python train.py --n_layer=13 --d_model=192 --n_head=6 --n_kv_head=6 --head_dim=32 --d_mlp=384 --vocab_size=1024 --activation="gelu" --norm="layernorm" --norm_place="pre" --norm_eps=1e-06 --positions="alibi" --qk_norm=false --attn_scale=0.177 --bias="all" --tie_embeddings=true --parallel_block=false --init="uniform" --init_std_qkv=0.0293 --init_std_o=0.0 --init_std_up=0.0293 --init_std_down=0.0 --optimizer="muon_variant" --lr=0.0069 --lr_mult_down=1.5 --beta1=0.9 --lr_head=0.00751 --grad_clip=0.5 --warmup_steps=200 --schedule="cos" --final_lr_fraction=0.1 --batch_tokens=[8192, 16384, 24576] --seq_len=256 --doc_mask=true --train_tokens=95790000 --steps=6086 --dataset="wikipedia_en"
Each number is 200 + 30 x the weight over its row's rms, rounded and kept within 0 to 999. Layers, rows and columns count from 0. The size before them is the row's rms in percent of the matrix's.

# layer 4 MLP up, 384x192, rms 0.0943, rows 270-273, columns 0-191
101,189,201,176,243,202,188,226,164,245,190,232,214,262,125,202,177,158,169,182,203,193,200,223,238,170,216,246,154,201,250,225,213,175,192,214,196,214,224,198,243,176,189,176,205,207,186,171,135,175,196,251,208,215,181,202,202,174,177,174,143,170,237,230,193,182,186,164,235,246,222,211,190,254,212,191,198,215,194,171,186,253,239,219,154,156,176,170,228,170,217,148,187,171,223,189,144,208,190,211,149,207,220,186,249,224,185,241,210,225,223,148,208,193,183,172,292,196,179,210,212,190,238,173,169,230,239,203,177,239,228,210,175,206,220,234,148,204,235,219,204,227,249,218,181,186,175,139,247,197,161,253,180,184,241,200,215,180,205,192,178,207,212,177,206,234,202,154,225,181,230,161,233,229,227,209,255,210,283,175,231,275,242,190,213,205,207,186,231,194,196,187,157
105,232,265,194,220,221,221,213,172,201,188,179,198,229,198,263,177,165,209,184,249,257,193,256,200,198,177,233,201,200,230,221,130,206,214,131,201,174,242,240,189,211,200,184,172,160,145,235,212,230,155,168,257,196,167,145,251,221,218,238,200,211,238,252,182,235,214,156,239,185,224,181,226,191,225,214,200,133,222,205,143,234,205,150,192,188,236,229,206,183,209,186,243,152,210,210,159,212,219,225,222,174,222,206,198,223,221,187,211,248,228,216,217,193,215,231,191,175,241,205,210,282,181,209,162,144,153,214,196,182,238,230,195,221,238,168,197,191,200,158,249,192,229,199,204,199,194,191,195,144,228,188,235,165,195,204,247,235,157,209,211,206,190,208,148,211,188,160,204,214,185,184,200,203,168,233,137,234,226,215,214,227,164,150,225,157,155,182,173,187,152,177,215
107,202,243,187,178,211,202,202,208,188,221,179,200,212,191,221,208,192,228,210,138,184,261,203,245,233,183,221,235,193,185,204,199,237,206,210,222,218,236,159,196,174,179,220,259,205,142,190,206,206,136,162,199,250,234,153,214,187,199,206,231,154,156,244,224,184,169,173,195,192,173,161,215,182,247,250,202,164,261,172,157,214,237,211,159,176,206,187,177,251,202,221,171,204,184,195,255,182,198,272,256,213,204,201,231,162,162,211,211,199,227,190,211,204,176,178,183,230,179,212,221,190,147,172,256,228,194,170,175,181,241,201,152,191,278,202,175,173,194,216,205,201,246,154,189,158,216,230,244,151,143,222,171,176,198,201,162,218,173,244,221,172,228,245,134,201,174,208,241,220,245,224,167,212,158,222,220,237,149,249,196,205,198,232,228,181,201,167,155,179,205,161,167
093,233,201,178,199,222,229,192,201,190,231,191,242,213,213,210,204,195,239,169,217,198,205,183,137,169,189,234,250,171,176,201,219,211,236,184,136,198,198,190,125,216,147,219,205,199,145,173,227,189,251,210,194,198,200,219,249,178,254,186,227,204,212,187,148,260,228,196,190,144,180,243,198,137,182,224,220,249,190,267,181,228,190,215,198,214,124,199,207,225,195,195,203,231,200,225,217,160,201,163,194,232,176,176,120,167,134,156,254,190,162,210,165,204,228,232,184,204,166,205,183,181,252,170,211,203,216,263,206,202,186,216,203,202,194,129,175,182,200,233,204,179,250,152,165,246,217,195,236,182,210,188,205,151,212,224,197,201,183,192,215,208,265,185,179,199,167,225,192,175,228,157,135,184,227,180,269,192,185,194,242,219,242,224,213,203,171,178,167,208,233,180,186
# layer 4 MLP down (transposed), 384x192, rms 0.0721, rows 270-273, columns 0-191
112,182,223,211,241,208,185,166,210,208,196,212,198,258,140,186,201,169,139,190,179,224,197,196,208,165,174,232,173,146,218,203,163,144,186,194,208,191,241,184,160,188,192,193,214,180,203,175,160,232,214,212,234,151,172,189,176,187,231,200,165,179,228,206,189,179,237,230,152,243,173,207,173,166,253,247,214,277,243,172,185,202,220,206,183,205,230,174,277,149,246,155,226,184,220,191,166,199,156,174,224,219,263,201,191,202,199,234,236,196,223,195,229,234,188,212,283,209,226,181,212,234,203,162,231,208,206,173,151,235,200,206,151,193,247,193,221,183,234,192,156,229,269,166,191,221,163,163,233,201,159,212,222,179,259,202,259,146,181,173,195,219,216,175,192,183,215,162,225,198,233,191,227,191,171,188,207,199,262,152,218,188,236,174,226,179,202,167,189,213,195,131,181
101,180,208,193,183,167,226,216,196,162,213,208,227,204,178,191,170,194,171,253,233,244,195,201,205,175,233,186,155,214,195,212,199,171,169,203,251,215,143,230,215,211,174,223,194,197,275,190,177,213,225,219,242,192,230,197,214,151,201,189,232,235,164,183,219,214,247,227,199,213,152,215,246,217,268,223,241,162,207,192,218,187,228,154,189,255,238,208,152,172,162,204,193,170,234,161,171,203,191,135,285,200,248,165,178,205,182,242,178,160,199,208,238,206,167,214,182,199,216,213,178,215,205,166,173,260,126,204,229,171,190,178,153,240,187,205,222,182,241,168,231,230,239,203,161,204,188,183,192,213,174,185,198,182,202,233,202,162,197,187,227,192,151,195,224,261,166,114,202,197,170,260,182,138,223,248,145,214,204,231,211,215,216,184,182,185,180,200,266,167,189,197,177
105,182,257,242,206,128,225,194,227,162,128,218,172,201,260,218,202,190,199,172,186,162,201,223,204,234,176,211,224,223,241,243,194,238,195,211,181,211,175,215,242,158,238,219,172,180,162,165,236,179,202,229,190,242,247,221,201,226,201,190,178,191,155,151,215,217,265,238,183,187,215,174,190,205,192,174,205,143,240,159,204,177,185,207,135,179,184,194,246,224,202,185,263,199,199,139,252,140,257,145,209,205,200,210,165,161,214,223,182,215,199,217,194,241,200,185,219,244,220,206,264,187,181,247,187,201,256,169,219,197,218,197,199,146,236,171,233,186,203,209,207,218,187,207,214,171,214,241,199,202,197,258,252,212,201,183,149,190,230,245,158,237,193,207,173,205,173,180,220,195,214,183,172,221,174,179,179,172,207,183,153,145,230,165,237,135,162,221,194,182,186,169,167
097,178,190,149,194,185,228,153,159,259,279,150,204,197,216,226,185,201,193,184,234,227,190,186,231,204,198,229,192,216,238,182,197,192,177,203,204,201,206,225,270,207,140,262,214,189,230,177,208,181,199,196,254,192,257,166,218,248,232,164,221,159,197,230,199,244,192,140,201,172,183,180,188,200,217,192,146,260,166,210,179,214,195,190,212,235,202,181,197,232,208,167,216,210,192,245,237,237,226,206,203,186,211,153,200,194,159,183,217,158,185,164,183,245,182,211,205,206,150,214,186,186,157,206,153,204,209,244,155,164,198,135,207,217,211,203,258,196,228,247,193,163,193,163,229,185,230,166,219,191,250,117,208,228,203,243,233,289,215,225,227,189,192,200,180,192,221,206,221,203,223,172,156,141,227,176,172,163,140,198,215,153,186,207,160,197,232,199,205,225,160,236,189